python train.py --norm_eps=1e-05 --init="normal" --final_lr_fraction=0.0 --doc_mask=true --train_tokens=112900000
Each number is 128 + 32 x the weight over its row's rms, rounded and kept within 0 to 255. Layers, rows and columns count from 0. Numbers have three digits each. The size before them is the row's rms in percent of the matrix's.

# k: layer 7 attention key, 96x96, rms 0.228, rows 37-73, columns 0-95
# q: layer 7 attention query, 96x96, rms 0.211, rows 38-74, columns 0-95
# v: layer 7 attention value, 96x96, rms 0.23, rows 32-63, columns 0-95
# o: layer 7 attention output (transposed), 96x96, rms 0.201, rows 32-63, columns 0-95
k37 085:160119107138185136169167119088139082101130124071109106161102141174080133145084124096140099114020133125125068115098099093131087153101154113167106214106094099106143159098114110155138120101145139184141130140119061127157143086174135170163120098185119170176140109116136154156125150124117119065
q38 069:158152161149201076123121228120097161070116157104160106145075118136085151158089142128083160125132179132076134127133120153095166140144134147159137199110095177133178166186080137144195102130173140134145130185125098121119078108127115149149121181113119153153168122110132152098145159121122083154
k38 079:117106116162083117134138110141135133153130122162113114090164139122199145146200070138156170165159171104183132123120160152155161077132137136137140112174158092134092087108198103049118116126145095088145139097135192087080131165133201133157205149078120124127104117098102117110149093123107156181
q39 101:149069158079058120123152114113136114126127142130152148119088146076150134124118212179138143127134085115148113169181083149150126126170101144141153101152154089129117152153132168101125133117138201083101057165152066172157154063150103109135145132122137109088148135156137225090129114121090165166
k39 094:147169145068207119176162171104122121163171117153177153094165151097140103118071080150152111127061099115083133075127126087146123173124179133156119075178132128126168126090106124183126086156171117124138160142106111121119112102116095153117150136094117141130165178125049167086086130095142074108
q40 093:129125120165131173151124102121178138193082103111110124142178135108109102143165150166121145165153176154183162123114143129162092187103115110173154063116168090190079123167157092174133114137103142095100110151150083163117201197119111154074113146146071138152122089118131150156120055126091119105
k40 106:171140075085122106147102136087086087138122127142137105195123131137139121099067126112149127119134068127118144160175103087109191180115134138160146063159127139137198202107142129156118125133120165172171071149115089144096197132112119112065043117147118169148150139150122121146139128142157127060
q41 116:119105064121131144100134094129149167093109112114112125192126077148111135116146111081131058154146158158170083077096186152144133098085121140087172115109138098097162137175128103137108220105173117145093142117112197152109133154175123152138092116209128107136168146125126089118193122099130183101
k41 088:096132110108193093178116064107139152164105124104151161130140106140086130135024197100082118166122105129073115139112107093163131151125156093163122116075134150123144172139148113191166071153159115121110157137158080092157165182185126160102073143122161178128119113135168137130103096120114088103
q42 130:189096206110118150079187149086141120138124136155166130141118174080091128169135140193099159128122072132138120169191071153155098162124055139178090153095148143133115109137080110174151067153109170105134169172173113178099125143104081137184133118110106123118127152139144110126092122078131119134
k42 118:197091131105147179111165157107139162118131062154122068152145113127115076099073139116089077133124099121115098113178183139167144143129117149189163123104157147092056146151183101149148117189136166101142113131154179156077146134046105126118121122130132124148135146128208120172106124107180106111
q43 106:204138116111136131120116120165125106138148138085122124177079145110100107163122136142144113106138075164101113149149147097139151086114080157124105140161128094102145218194133147175083132104111132162087154153132200149127150151155111173189102134121128071146135157131169103058157190113181199153
k43 131:179110088075133129043105097100143098116128124205102083189059168115098086172090063098117144101118132108159151138148124130092112161140114127143145117141134124138193147140062104168117162125140162124164152125116125142106149087128120172167036119157120135195125138141123142127120123146163121065
q44 133:142114141110108098123091137146094169164128142140133096135093124115159168143158120236097181155118103104103122137076143142127182102142142122120136178128159058166183104144150123126160087092144116118143124153143070156199146122159152182136084132115091060148104073166181150078109135119118159185
k44 138:111111120102168151115093134126151136127115116162125162119034158182165175136146099154140133173141175137121138118084160109161164149107138134123050133182155072216089133207145102170164117102145097095147131100201095103139132125177135104115171120105148121131062136127150109139120158134097137182
q45 122:143101097181070153072127139109165205144133157132098127133100161217143137189062141105096172116131116126099131077154145143103136169160135125087146141078128156124203128136126119104150088080179178156088100126121127105137147083125163126163110147131157157135144123071102173122140144145093069078
k45 128:138105169150074129108183143101174164127117123170114093136108190177145145173098179139053187130134125151143139129122087134100130122143074169113120152113167054165166141125154099152143154055150164158149153115166123150103088110126104105122151160147150142131150118039143133108178144135128041123
q46 117:144206129193107137142094137137113112144162084166120104119098193129117191130100119165123160184116144082120119082139138100097058144081111117143170097158102134137078062121114118129120205095108175175168090134162119113115103169128150147127131142164095120219125118131115088070143162136147116141
k46 127:117159137153125096125084076134132122129110059145141146063086136180087091155128195143170141096076178145183180058124094160106069087125094156108157152167132119129145096119136087143168156139134150124133172178158156140140110172134138149061101180100145085116135190122102153122108151173105130139
q47 129:094111129133140168059162151118117125147107159165129129124156126071163109177159160101100102116109102122103090155155186117144090164128132114120119152124112164109106142118068191107059148055108123110140199098150180107073103154145121202118167207111149086118107121099155167090111100149093115155
k47 138:088109088134136121114111179125082145154125144152141096075179123134163114140088142100162096071130125152123128233160156069146130127104153110106092106150095090128102110054091170098097140132080125195077126078105148143148048157168135119115132138119107177159114136066168128102107125156098138144
q48 120:124128143140093084101194127096161168104073146151087145140077151135202115145097171159139091138116096116150101126082154077165096120177130096182147085185120118151080131128150125170160050187110144132124133136085102172155130144141124166159107075156161162068078100092151132102118155148118095122
k48 127:145105162077137126130149075141064148134098133159109144147134121120076107132141119147194153173130117165151009125084072069186202147138116110149138119169098132130092093119167136159080109124156111133133110137158122150131158115145089079132122125127101167106120133034133108091081157119160113144
q49 130:190116080106129173116082065116142101127127094118105122136151124083099138123155182139146126150131092151144084087060116095183143121134129089097080148133124057095118125141035116083149079120117179101143091151147176166140176139105166108116179078056124124132089126097097136124153164105142144139
k49 132:127130176149162165148154077085171121185107070104125164166131099101134100148162152100099083166145099082119155141122110077174135170129104120106139106135134098140136087109060129100154083071060081125119151092158151147082154143059137124122107133131158143142087143154102206098155155095071162154
q50 122:098145167131143070127127082095147147130115172104092145081120110179129124125161119117171133081160133120057109108155132117160086130109159158078089131152079091071048113081082178157151068152129101150102107121147167097151151155121093217082134125128114105167151128143079125117186134085139125155
k50 135:170159104140108151206155101131134142106161150090152115130115128093146094097208175093151143109096128112108106117084173109173118175110124113042091138187074099083067160075085161179099078153124094127151123152095163094140120158173139150118142096130107133084141116098064116132157134152137121134
q51 128:122119125133128166090125130099129128137088066088128151169124130149160174149125093162192129119117107113120136135129111124110144067136153150096106087112162129109100135112130157189089184110071190104134089170076095124180108102165107101126179089017171099132155106127091140122183097077095115093
k51 131:108113165096161126150178164074126141095082124097149138180120100078147174128107100151101109119102158112179128131111083138074100142103201150111104078158105063115150110080096120149121139147093127137128115147135169109120113085111114109133129102105166086013183115178146202108153156153146114121
q52 122:119155157108125108117170170103047125157182128137117153119139095149090130105124106100136126131122087113157122094158105152134050153082113142106116121137125108156165232094155153083134133128074138137128114179098176157136136146151149147147132129165021112070095059101061130147150123141106115111
k52 139:081068149105143116121157138146114118127151120071067143143153192180119096078114175112110054089147060127155139115107107100143092131052124118106164116143130126155094104122095143118138128130149100136127203168101145127111117144109082101099154112099158107158165087130095076231148084114128126162
q53 125:167149124174132075130090150118104074167061094141155074131115160143115107107193153113142139134096112090123171141227101144101099136126138114116126077108118091091158138150154142131131040111123161110175180128115082139134171149085129089142130143112112163142130100125071131176176112097206116143
k53 131:167136170159127133180078118163095099119132129132126195120160139135168101126113150078093119145067156152163168187171127119107042172143112153075106133119098077102134119210139101176140123118089149130127115184127073119138168117113108138132150153123089165181156110151141125148164147109206098170
q54 130:145138113119096096104157207138131151069109107153095080114120175150146120162160083105163155138124153161138125113148090114119173150142117138124095221115083136096156123116104146132104138138117126079149116133083255137090070177150104141155135097129176147129100145186098149094157134081117124110
k54 134:080138094106106088128145124104098156083109086109112113185143137194165089169080070104122069122105107071160068137172106086124125141153074162121074161120193111064095137125093142140140124142183163128180143141113137086104078132154104175197119112133140116127092146153107145109091110126150144091
q55 121:122110161141137126113209099134176150134139091163189099150112096129145156140110087131070109061169134146141101117080168139165078114165115135112140221120119177131169101096127124107105103121123136125129148147152150141093108191161138134168081111127095208151136129072103161185119164122173080091
k55 121:086106144136109122133122118108172135100113117164151138148141167179133179076102147112137081105203098111100072072174148141146077181149160161211109146140077107141149137149151145166115121146116116074088148125082167187119089143140137083161107106128084184153151173097148124132105063130104079124
q56 123:141107123116125079163154132141163130143160140137096104125132093149141175166147196105083091100149079141148095188141163110147132090199168138182104124110088175077118126152094064151104094167089140107090052156130094064062131101106120133147149130159105104107125131122105180136174089174127139085
k56 128:194102139149129107115161155093153072177106121106154073100107148166144135151146104133141108098162102155163107106142157107087169159148138106150110176120098127091145081123182132129118111132130138158074095191132129170160120093156108124106189111197087178081067094137089112166179059140130152074
q57 130:092079053116072150133122156092138176178208116135122137172122139130140146164143094125114143178106137057163099140146102068138047070122116119152130128152108157075125091118080141095096109095136114183094151095083168148150077132111115109137127097101146152087156171116146096140143071113167133140
k57 136:080118127052068095091157128121125146131128133152109185155162155155113137135116102153197103136051131160087145147144190085140085084173144142109109199121118175111150140130095166103114171090141090142088104147161171106091073109154104090078105139126150157078095130154091175168159125139139138116
q58 132:142135086098131103133110117080157148177095155197158162175195147114155156114144121157135133101157104152117080147183102173174177152107115133129112128128116149122105094080060108134159157096147180157127111144179080140164119116121132097190150103182163055064112142158147087157113125089108074119
k58 129:149113125103091178098132139108136172161092053110135167135096133075153167140156151083125169059140127167108088138096146153161078116127160102120203134149164112102140100129112104107143137108181121120083131170144139136123071084077113171168153104108124143066069126086094163088067114141137096178
q59 123:133132128122148120120143092158132148139076140160123123160121139185113137159093082095194148176138126134162091081120172090099107106132157095147134163095136167106097117130095159137161055127089096159156141174116100145131134182083154069155133193115081073173172166154152128180040081139117139141
k59 123:106147101149131166180169089133050133128127143142131179133088107149105143153110167128073119119136100134110172143100136123091179120101145111137134145119139154146113128114108131147148112130076118136166059126092102104153109108099106062132152236097126126030116158140072175162083060128173130118
q60 118:143111090136176089137153065118149166143169114127066124067087099104176076148156161135126095164153116119113090145110161121091162143124103162080203089095113082133209142172139116109081130086136150097130118097147120087145121179126064067126106136119106136130114169144092049102139114145106120107
k60 117:179138147126147112099058149182149127156157166134160143158119101144169177166141139168121112163081105156128113112163084179176106153072097136126147125139156159184160176124133121088121082168121170127145091149087135128156107149201106081097128087163144175153095137184101164107063177163099119100
q61 127:128177119189133040098111091116166109142154088048103140141097130146060119132094157083125175145061170114160133174143133125135110097101065134116087142158144123144073186152117169105117172122170107089095155147076148125155090113146146095168139144137145105124118083133131108172096181127127159089
k61 134:089161153172173098076154122086090115094129116083058135120175163078084161076099159087061133181097098124133135100137139104128130047059126159148107092121129148088124148129150105165107163127153119111092132155160172138123093128202141145143119156114110131111135212147091126123149169096118136097
q62 128:174109144133134121160184074177118101126155128071134132185167157114153084105104107059126168075114093169148130163181131082184115152134211160135159135160130095096176100133118128167140186153098128095126160080120093109170123145114148133113129129119100146121140079148095098094090117090115193182
k62 138:079089062104161149096202113167187100129143151124165127148127122077118134136141142079092081095067108172107111117107121061126084162088167130110112126101107147076101154130164122125109126096112145172141105106154116140144210116127084100144127091184078108175151118210143101112131147154102102113
q63 115:101141139121180163089090104100147094087179154194121118157148113115125130111120168116100121151117171155152144161159158108090149091103159152212174125140172138146112091157171129132133120151175104064112165123123174151138144099067068135163151138126048159089134081186144104111125112189092089132
k63 124:131146098079080113144136141130129040108121142162137080149157104122132146104162161093111096153089134083132127128118145114098200074137140130120140092150143118184160093154180168158155132079178104116148120189107095096185049079100101121124107118109124188182115101169177096104119109131085163105
v32 105:106103126153072170077142141147135095120145136169142137052121098125127140134157139122173132117131098111149142113100154139067157138155203172104083105161141160042096158153080176075138103132160161109130128132109087167131127161138096176166078143117135149162154130128130188189102156166090066085
o32 088:137145147090072122110143129127076151159111127164134109153119129162211130142163110189123114142070106124103137113136128163134192157156145157090114057151157111182178071061165099052116106131136117138113086119063087162129150128099123076112146155102107059128157167120134110105116186150134142147
v33 115:152111112111107120144119144122179126156088150070130170142133158100142136132058103155165164133083156103145109232150130130133142116096121142102096120119159162110184083172176165082103071146102110116159165098042142099148181074099134126140200136113159112085165146160081135111143126102110124110
o33 099:155096166126122122064185100096134080074110146154095186079070078111110119151110096075114102191119119125161117101069116162089089098195061115117173146121055161120131084110129108134122131124099158107131095109151124141102121173086094143110146045108122113155140155115172117132138110148124168139
v34 111:097129057080188183120075114155110172137138164131128117101157161167128119150142162186191135125117060116058130138145078143126107118154104166078093130131086123077178101136110166140136096100128156122106184126113130080149117099116144088137185148112107123155155191125102113119206129162129159165
o34 101:112106126152093138147106089109137099115105165117198125154144103142106135116152108117074118157174123101118114076123128172133169098182144109221147068112129162150105166184172060212183100196133112129111083123162138163142129097126081134102112127118091107130091102111182101135138168122134082153
v35 106:129189111164107133151126130140122143141139196130134080136123079126114109090110109136062086115105112152101129100078146105119106113102053154204176090120051232132170160145149168074109152131164123173144116083126129112128105131124130085194127080097146142156098138169132158131149125105141149150
o35 102:126041093115099070094113143151123151123106129192054057126058106130092125128157133169088160164113149125134121161165143110145089148097102128124072137100168126111102146141108120185173125140104157110137113138114148138095165142153145175088117110104189105166080177058141134084139124097126142186
v36 107:155150147096178157160155138123116088077089124108088111136161099160048040154144195117095150130145125167103137151111138151134144117128160156122112134088175123123149100132078136091076149090170084115089154088101187129098167114127109101172172098119147110134048154122133096109096071165177127142
o36 100:134114151109107125123067070138194138117134172157100148160167121079150159173134144120150122155118175149154160128105117074111106122098167163145170108127148192124129103151181081131184127109142171156161134132124089117108127115130235155118111103093167070135153105181161081165116066171143099104
v37 109:124082128122106144189171137169168081132117105090065119109141149151123126176092130087103110133074098133143108139053121145135120044160185108123149132134128169123102184194107095145101100067109174124090171143096121113114123104142109164098122150099166037127154177136127169129096170116133141104
o37 092:129040104173073134112129112073103122144191169086167123094138146084126107138128125128093149128105165129152137151077172141182147152107110207106193086138153122137145095115166100108119069097080120120055118138129139141094137191095141117145144169130149169119094130109134081106166071114163115162
v38 110:136137115117099140121205128133057152089136096133126183114102075173148168122174120214125163084075176148145137113102152104110131124205135149090164126120144130148148068071129109096116106171095110131102152161100113138100089147140213140148151138092047118150136103162125157140162130135148105122
o38 098:126138150095145096087131082122145170163122126132142111105110158065143046135142201163158079164105104097142110195114111154153167168138150184104106139101121111162110163153159097109084161132163174066085073137127121123169157094153127106141118097099137165073139099157175151090124149153104132052
v39 089:160096121109121140134155071157140118173111130106085100146160101103091117109166139064164183135172143067137118117170097140087083169155154125056102172101105096185133147106129117071138098108090116098120105123147139149150083131104212123146128117065080059119122130160126112138114119156214137122
o39 080:107135165107160130132130107099094208123116188084073163143195117062129077113117084171135149140116124163107105147137124127131148145165156103161128042153143139117138114153151130174109174134120155148148075090091129114154049113096116128176095072211149141168146112144095097116159165137141118102
v40 105:105111127189110146164108147103117114059164133119137186136105133109088109096108138135138082106149055200156140086138154152054182148075081132101147151145142150108093116160125204168153140069096109166079155134138128097099151064101142161089135131139106135141167115180151154093077129139141132101
o40 094:121066109102206147143143108095103133168131114123109131179094113145129101089179111103176072102126161145098154145137153118201128133168179084157123174172097131144112090142098116127157113097085137123126119028110121127076200122101106109174113131108118078134162119109198138099115100122122072122
v41 117:103164094186116108150130133119133084111079122162099142079110172143061082149132128079215161116086120210140048154143144140172111094115139120131091145099100124142150169079133110122184187153109168124163191144129089086185120127162132142111138113097116127080126092138152122138159143085109118126
o41 096:121130157137121189093115132080096128134103117138143153095121146112111150123101138137108111092134105066088059098054046087158145175142094168085118175068100082141156149191093146147125126147118138097131092117139112191187115116077103093143086148156136077158140129161119094141165093139162116183
v42 098:115158074134114131064088112128118123155136137116101134199139103134191115197084106108156151160140156154144224163096124134121157156161109127175114132125119106109073128076068091100163124120147094109101154143155101168145120070188180077140166164178124089071126110117117157158125097121115112140
o42 089:114153126152160113158142132101207095107116124133107113113139096120112168096142240192098167178084087105062146133109100177082098065124171113055157097112121083084120100142091125133133144072118129108135114078124140137127101105147088137131092127113109126093137110173134062092100139115108098115
v43 113:148185094135116118051082087145126170104119155060152168089114144195137200133106157099115127119116115183109157132133175115067143172146126089089135133104108101132064187097170165152173145152148161125131149132154140144112122129123108075194088080085125085128158138098131119130110158121147190121
o43 092:127089113141140139109140142117153111155118125186085111153204113081157106151196149207120122117143045063139153147196142101132134165122100050130128101137112144100149115117107096132092138152122102123116096114140185145136160135136063075132091104169082084118120093115107178176123103116150071117
v44 108:085114188112126115100141125182186144153112087104136119119065115144069089166159080095148155146133144114123130120178125132098149155136168158166144168148155116104071166118054101165129151133090126201080112146142098092096140107155092100164162162161154152060116116153175094065151136116121161170
o44 095:132186090087121159159108113108115104139103164087158112161141056086155123077060172092089112129137137126077159132106169172087132134088064100099157097128146086106096156117147105142087120081087177079161160094118112114153194100127176130126155166121112134170156087154132110149087120100085113177
v45 117:150137128118074131082118110117111193114121135113139173153172108122149130151235123140144098148132153113135062120122128134116145188157141149097130129172162115130110140150140118112083109142129091155115162096142168068152182117126117046154140144062119083150104107162144111078107051064102148068
o45 100:109119154123180107091126150161149100119120135132096125122150167142110130102160130085139171111163104122135159179105151139134094116137108154145161020082173144206111110087139137173077155111205119153127106101125098136176142061130160103105142127108163094156167120084176182129110070166156074121
v46 126:168143152083128139144120097157128130125082111129147090146069146117195164092115122164157174167123101165146091180120140183063116092192111136151163036129134138126116143122097087109062125066168117137126148150133190125122116186093123119112188140169124118162125167132084170133125135089082101120
o46 094:175115117117106111081144184122114150096135167150125146145161113162120111154183199142117144126118144148115115161080137091102091145153123150165105129133170114142166170114052130096096013121122110133102108140104072137091143092147132139157176189185156170131082142113153113146092102170110189085
v47 122:194165099150131075130178119165133161111058132118119086172110162087152162095151123156144107146138139161119137177136121096089085064144121129087136135162167088128110101122126105124154091097110133092096139140133097178032114183117131084105141117148146113175207128143116127123128130206069141163
o47 102:099106158159158154177139086113150153146136130094064172110089101120161059158133143133173109135171095096146089128110161097105155099098104098154120128091105104107092112139128119107116093152143107082092082163092082133099129127129111042120130176135126165047090161091074142130041147162111169135
v48 107:112166147087067141140086132171153172123108134122071124102116152094180161114143123115138098136141161165194147123116105101132093083167132178153160162090191115112077109067116111116137129186081191128182104140098121158090162133126088079119120153155117128130102199151138133094155094182084074141
o48 092:090124152112133146114149111151141112089096062090114119131085133095085077149165130140107158140148124112062129096125107169129143086072104138064132044145079100141137150125130114101109083168162100082118080145131130112085215085140178164104140109171151123098083131148119149187071135112185147130
v49 101:114079116183167179140072144133151171160194161164087131154153120115142146076138123173146140124117119144169156213113121115111176155183145152085158135129125175092109104144186174096174152122128068112111100124081098149059119144096132122183109147131107110104120151146104135122181106143054102142
o49 090:128115132051119079160152107131101142151141073168149158085098132188140130137084162105134151187099091115085123121200102183081106074106108063150174105158139158141173134170095132130166111121129119097110107111121064120109132103108101107080063116102140118117109122124133198085171149171119085126
v50 104:145138099127173110160124115169094135172114161087109111153104127216083065088140117110109151146105148101130120097136096113105104113058151155140061140128101094100117130103133103098104167151104129125123143177175171169164095075125120163093121143118056157165181109067172160132149141127211099122
o50 095:089126103143132137178151130177125073148110105095178132136187139113117104151074083175096093031165110136070084149136115136113142151126154111147142201145143137143088133116169140147170086106135129167146055149135151155135097138133146094186118091132182133143102131124152052133110139071070146121
v51 098:127064120158100108148128177203094083091148126104206062177128116133137127037150140179112155136112135133152092149128095099166201113106129141105122141108075099136145133108091150093127145174175132129153091102127168063168139130107149149159098166096107087124091149091083152111148117148124120172
o51 085:176154116162147096096138111177122149147199107186086159148084128145090154156088109150114139091142121126094103109116115107131111125105102112149179128117171132161155081179128079112153084117136180071148200133151127174145056112157142132140139050168121164155180126081153152172095161160095136094
v52 113:109166150108099168165100145104140139141092118095215158180127138133118146117111087170118157159075163128170130131141143196166139095112105124119163154168129172138108139110143110053163173137082132087065139146141131089169137122122124077128122080122137095211051112078115133081126104110171128097
o52 093:180066146100145141094104094132131122116157099083091114116146082124024171152172134143163114139118148106088131155149091150117134128157140098131158172075108157097113090094115143167077096104167159149136164108084045143148083114117176116143161079137092153058097111091160153106145111079138143114
v53 100:094134145120165165121105136157104180106099157113165124120131128157098097115092098119098156168097087134151165132138178140134135151081117140132139165143096154154149133194168127189121101164135196100095124118153151154158106147031123197131154112163191113099153111127104110137094116108022083085
o53 092:146086163142138109111158147103126105129145115185123165151149160210149118159148119118129140073135132132124175134089102165120134139116118086195100184145085115117120129127127145111140082129116060173117125112103139052152119144207163161117130100088087125118175097138123042081174147108165082191
v54 109:096132111090137147120181069143125146094160158128098104134115103089118146142096119162106129130125106090191129129166137142069129135116195155159085134111073119186151153116147140109128103171043140160122103145129115057144147129132080212141143124160108135202097153135083113160120170103102044112
o54 090:163113143126151096113092142151115218057081121135173174117114162152110081123173090093111075120163146103113121129094090137112109179099088089147128123141114117153113088074156123130112085092136137063161151056126150141111146113091182102083089097160143116066107160102113086124145179098161155152
v55 110:101091106042119103153146112102119124146130108163117153084173102098121134089103063131132145166185145118103152134069118132118136094136117171088187115211106128143167128107094091133137102202168133139082095111111055205133087108139083144159155143171132108161147135147101195123139124126132156136
o55 094:085169120103123150086109144119202153136140120138062127102128150170110107136096144094126085125102157159133099091169118253112156091150115158061109112168139114087140113131177068116093095101116086120080129144142128094171102144138142079134096154097173160111122151076120083103128125095105072131
v56 106:089141061184122115129114137117059138199132092115134113106156128115062133148198147190099103122104136179161180188086137143123096162180093173158070113148169089171138140102108172133141203113107152110117089117095119105134142099128114125129124112149056163121138140135188118139137116093142102142
o56 092:115132111147088129225131112083168156097087099115094125137071120133140132115164146131097154084170121146099150067091106100133072175112138113094172216076146156151162123105127105133133156156190120128135095131177124112095154123119133130125102102165133127133102177132150181062159196137136075089
v57 109:086141132170129149130082124088156203131184093175156091104188116175140111075126139122086175107102100157113055166122135110069137102095141126136079168145146155130123123096147126101142112079078153086110155165128194129134154158148105076124117166124127160116159074119169195098138106085163153110
o57 090:154126126104174119153102169118118099076137102097145156153099124056192148085111163191139160109146172135127231110180109106121159082129070156139133166076105158164160121149126169156099085133155109142140082119106087166145075142113113138112108086104109091097120101062146110086119162089132129105
v58 107:133170091106100178112109160104148045108152113094130163126107079162124098043141098150079122147162119127179072123105145113127077113098128137129154081103074123162164142093178124128113106055108135074137145132153130114071127162115153116129101186148126090071171137164175108084148122131161167158
o58 093:128148136104122073151139141101114196132133117102082132179167113124126098169149167089136124136135142142098121168210092132165118116176093194128131150135115179118073114133074125154117097142102121102067104095135207123132107123176098137146212086094164142137075118161101163092116095178168128104
v59 110:099091109160185168122109101154150127132099143114153110116122050115145153147160056126071146123135127183146126101160144170104112137125104189126143135113163152138126151100145180176100135148136088114133157102187120174134083054115120172099075237148150171097101124071097088127130148117129139120
o59 091:133174135093132139171100148105134070121209139169156101117083124152099103133147144157124113098099151114075159152213096079107112182175111089150102122177090117141169188103142085153133162113172112138081172130124149173172148120181145182161141108159129170132191123146096097101116140153115094154
v60 109:150106122158107172119136110160129078142140151075106110098148131121158122172096113113145162094136180151134175111127142118102138134110131128132128118106199190208113100124152088065145129140147119044080092149090164095087163152139085130160054135114119164132157092186134189093168124105073143172
o60 100:143100130097074124099159093089116143085143074147120162094095099152198188156127160124182149183141085098130132222128128150173090119106108156125149131183113136085109177135130141104092140117154136143120114060073163159109128111145135176129129110141159147090071117082065148140155169099098125167
v61 117:074207095148072119165155142104171097114160149105107122129084097116090118151097125101099111092133097173124103158099105162141109203120091140123173162117148102109141128131108130079172087150113150088100087166177157150169124097122114132141160167079117141121114104103082078164155217136105199112
o61 095:157144131222129135121160090123119153135168137071167087114059118130092123128119175204114132144101162165093108081130132136121139186107088181179087157093073200121145111122120126117133190134093160119155133087126126122140107068094154113077064114149140145148119156118141153136103080152160096155
v62 106:113169129129114105127152089161158121117156182139153160085085087087095129148111117124104083091173125162103166134137099122114156141145147165075186153127114066134174110132116096112094114095136155135137115151173122110085165129195109150120152065132058097080157117061122177129121086068060163172
o62 090:137150169152094100148156170157097129187164085139084145113123090135095129115112160135152102117086199112163115082110112148131097136094073123180092107114137192115115122117162178120144179099151155092096102082171191099184162121127131088184110195130132075074128169140130096146138129094133102074
v63 112:145083134081137135126129152123034175132187094132125079161099164098091159120159158106159159112142148104140130149092147191136131109178172130148128105077125149069133101109167152155126085113081120137163114092172086162095159124167078113115118090130155092149184114126145201097067156118088101148
o63 095:107138083118161036140098176150165084137110114128144167090088133179193093146152073118164202141128151106137175117161115135106117126133147134087089175155127156121134128170130161089100105100162147114112137159085159112151134122086159049147154153150070149153095125185178096148171156168123120109
q64 084:125132124128109140103128129139150151139105179152147113148159109119117141081183106152126072144122088113160188054140130088118088099133168124152165107131139150118196091112134157177123158106137112163103106128165119084089098135150034171091095131116088104093132157085138126065092131141168053209
k64 055:146129147097134117170158156166166119109109107078130175084082148158188119151095069065144069145173165131094121164073120084127120144083080131115080114132093122097157155150175168142124054078147132086140087113143143138130116083142129134149153170102086130202160112160142149115112118084079171111
q65 088:116124141159131155049080147109120120120143135118149100115198086090083166132177212204097097157164128160171125155135192161153132141081161157100153146151104165139124187129097130105180153123150123149135101092172171135135138153096132076175122135157073094122106110151153117091082113132174099120
k65 071:114159144091081109174148118229139145184141096130098094129084156159132064154151069099139102144134075149077137104114095097104072143133155154159112081107124095156103106109180102193117099189131120114114112133110073135056129126105082144121150162119175165137126145140156153070160128155144144148
q66 085:049125140137142180062077169165104148121150133123178094110171149065128116128166100149099092166118110109155109140134121141063120160104172138130091088096165208147133138115138121095135149097165098159139152126151215094077105101125089104107115155187112146128140174120102141133132120074167075135
k66 066:172107101109136130197120065096148142135087153105137077177217173151140100143123125164166160126080095177114097147160115134114076052110156113136127068131131144130152139087198077125119111125159136147128091124087119136088126180143154203130119138098186133156109106171105112086157113157143133117
q67 086:116122185107180140116098119169174114125137080125118219089102159057137100131112166125137183131147150130148144161147201126141121177144099087106119152141127167168097177081128128117153113198101141082185165142119171184155172151118168110144135094114104124201121115118122114156073133083138147127
k67 070:095085145142140153130044108114123146117096132127160140072121073060145112111172164161144142130101160142152132142109098164162146181134075134156126171117101072116088123081111141119084123130145141095123124130187158075113102195177147088143110127155123125127087129161111086117170044108050120168
q68 101:110160169119115095155140185151096154148146111144174163107164136111030111152139131105145122112141136155130089144164125177121088164106149137180151096069135184194167169063130113078150097162160128155155177183130113130129110082097142120100160125134066141098156141104120121161091119139215107135
k68 078:163104160161174217156072128141142158148115144108170115094169104032171103119180179169089113098092132150106155172120138150146173165166094135079169139131143065076074143146178118110149144110149134147121172094156121173120164161147134114114113149155112098107101105117123143116081098091090133118
q69 092:140149127191194073107120133114124112138157127130103174128143117139065103150121150072165143102127213128155162193152163147162203151082077130139092120160084116155138194114116149104141138191090110118165186122096127113124145159140189140121137118113102153112090071116088143140087125156111167093
k69 074:133105166168118098171116169162118138095114158073167104098076063113142187108129182124107106170110183142143170116163100157125116112177124163176171156101168096092129163114161096106144161138120076041096133146151155100134175136095116156134114098079074106144116053145174133123101137114161114122
q70 087:150116164164124137086126142100135123137153129079128182170116113085134116121077176149157174109139125098137113209100074132092094148160127156128083172138118141150118130117108170082125150203110193104191072172079191194132120159135143134145102142157121063138105161149130164154103160129149178143
k70 080:114133130114139131114115162096126149127106092157111106119113128130129148196190091207110162156133168128058089134149075113044131167150117165139130144114077142127117124142193146161199129127179159150128127210153171178117155095062126133101179130133143106126169170142137193164123137141131114120
q71 088:206145123134103179165096125132145108108141081116069112186139150095148163159171140174091123065131140133115101128084127070138121124159110140071155099143119077122143139090095090145156141095121189170086157124115130134133183182159170136125114133159156096117133214120122158122184114120170173186
k71 083:087141068111103063106183121161090141089145136139157085160131081184118152136070089087150122121167101131107083093140095091164097109182149117123116112158123209097124126151087156147164156146087144140154128133133219096159109067131121161146153145060152133100165140119143167140150134131160179130
q72 089:115137130104091086184153126145151124118152081136109135093073169136126119156124107121190151110143148179171187123133145030157085129160086094155119151173108131191093123144130130160120077190077098051084126154125114120127147140104137136118169142089114191142158138092111172105164111167123162167
k72 109:121158143080127153141193120160181095131083107190131124158082146164173101132080141145177161080139107130158116154144090110150185140156114149166078167113134132082141060197116175145096088152108118113105058158156102129131164090131125106161114208100136129123111138171153125121130069163160106116
q73 101:115149097145133192146146123154195151168101130120094098135101134118203124133146179161143108158151080152142165121136165135153135152187120143115146109108116145071124080153084203165109141131131114172095145070172179129144170209192107153149113118159173118191124149098175144090111121144121086131
k73 085:077136116111137115123155143078071112151146117117120112101104119101102100116109081092135107119097201100154095150069119106119107115095143133180155108149084095143099168142147164136044069111164130088150165108081114110080116167124142099187092063119098168103118144111125163116079117118060137050
q74 104:065093175130124081093105140099107188122143155133162166084179132154089093147073117146135158147117111119108109152131138117156138183138124090182112191139140086179130139091158096121134137113130094067147107186094112156129091009072108159128137153110118155095168111148098122169106164129134145098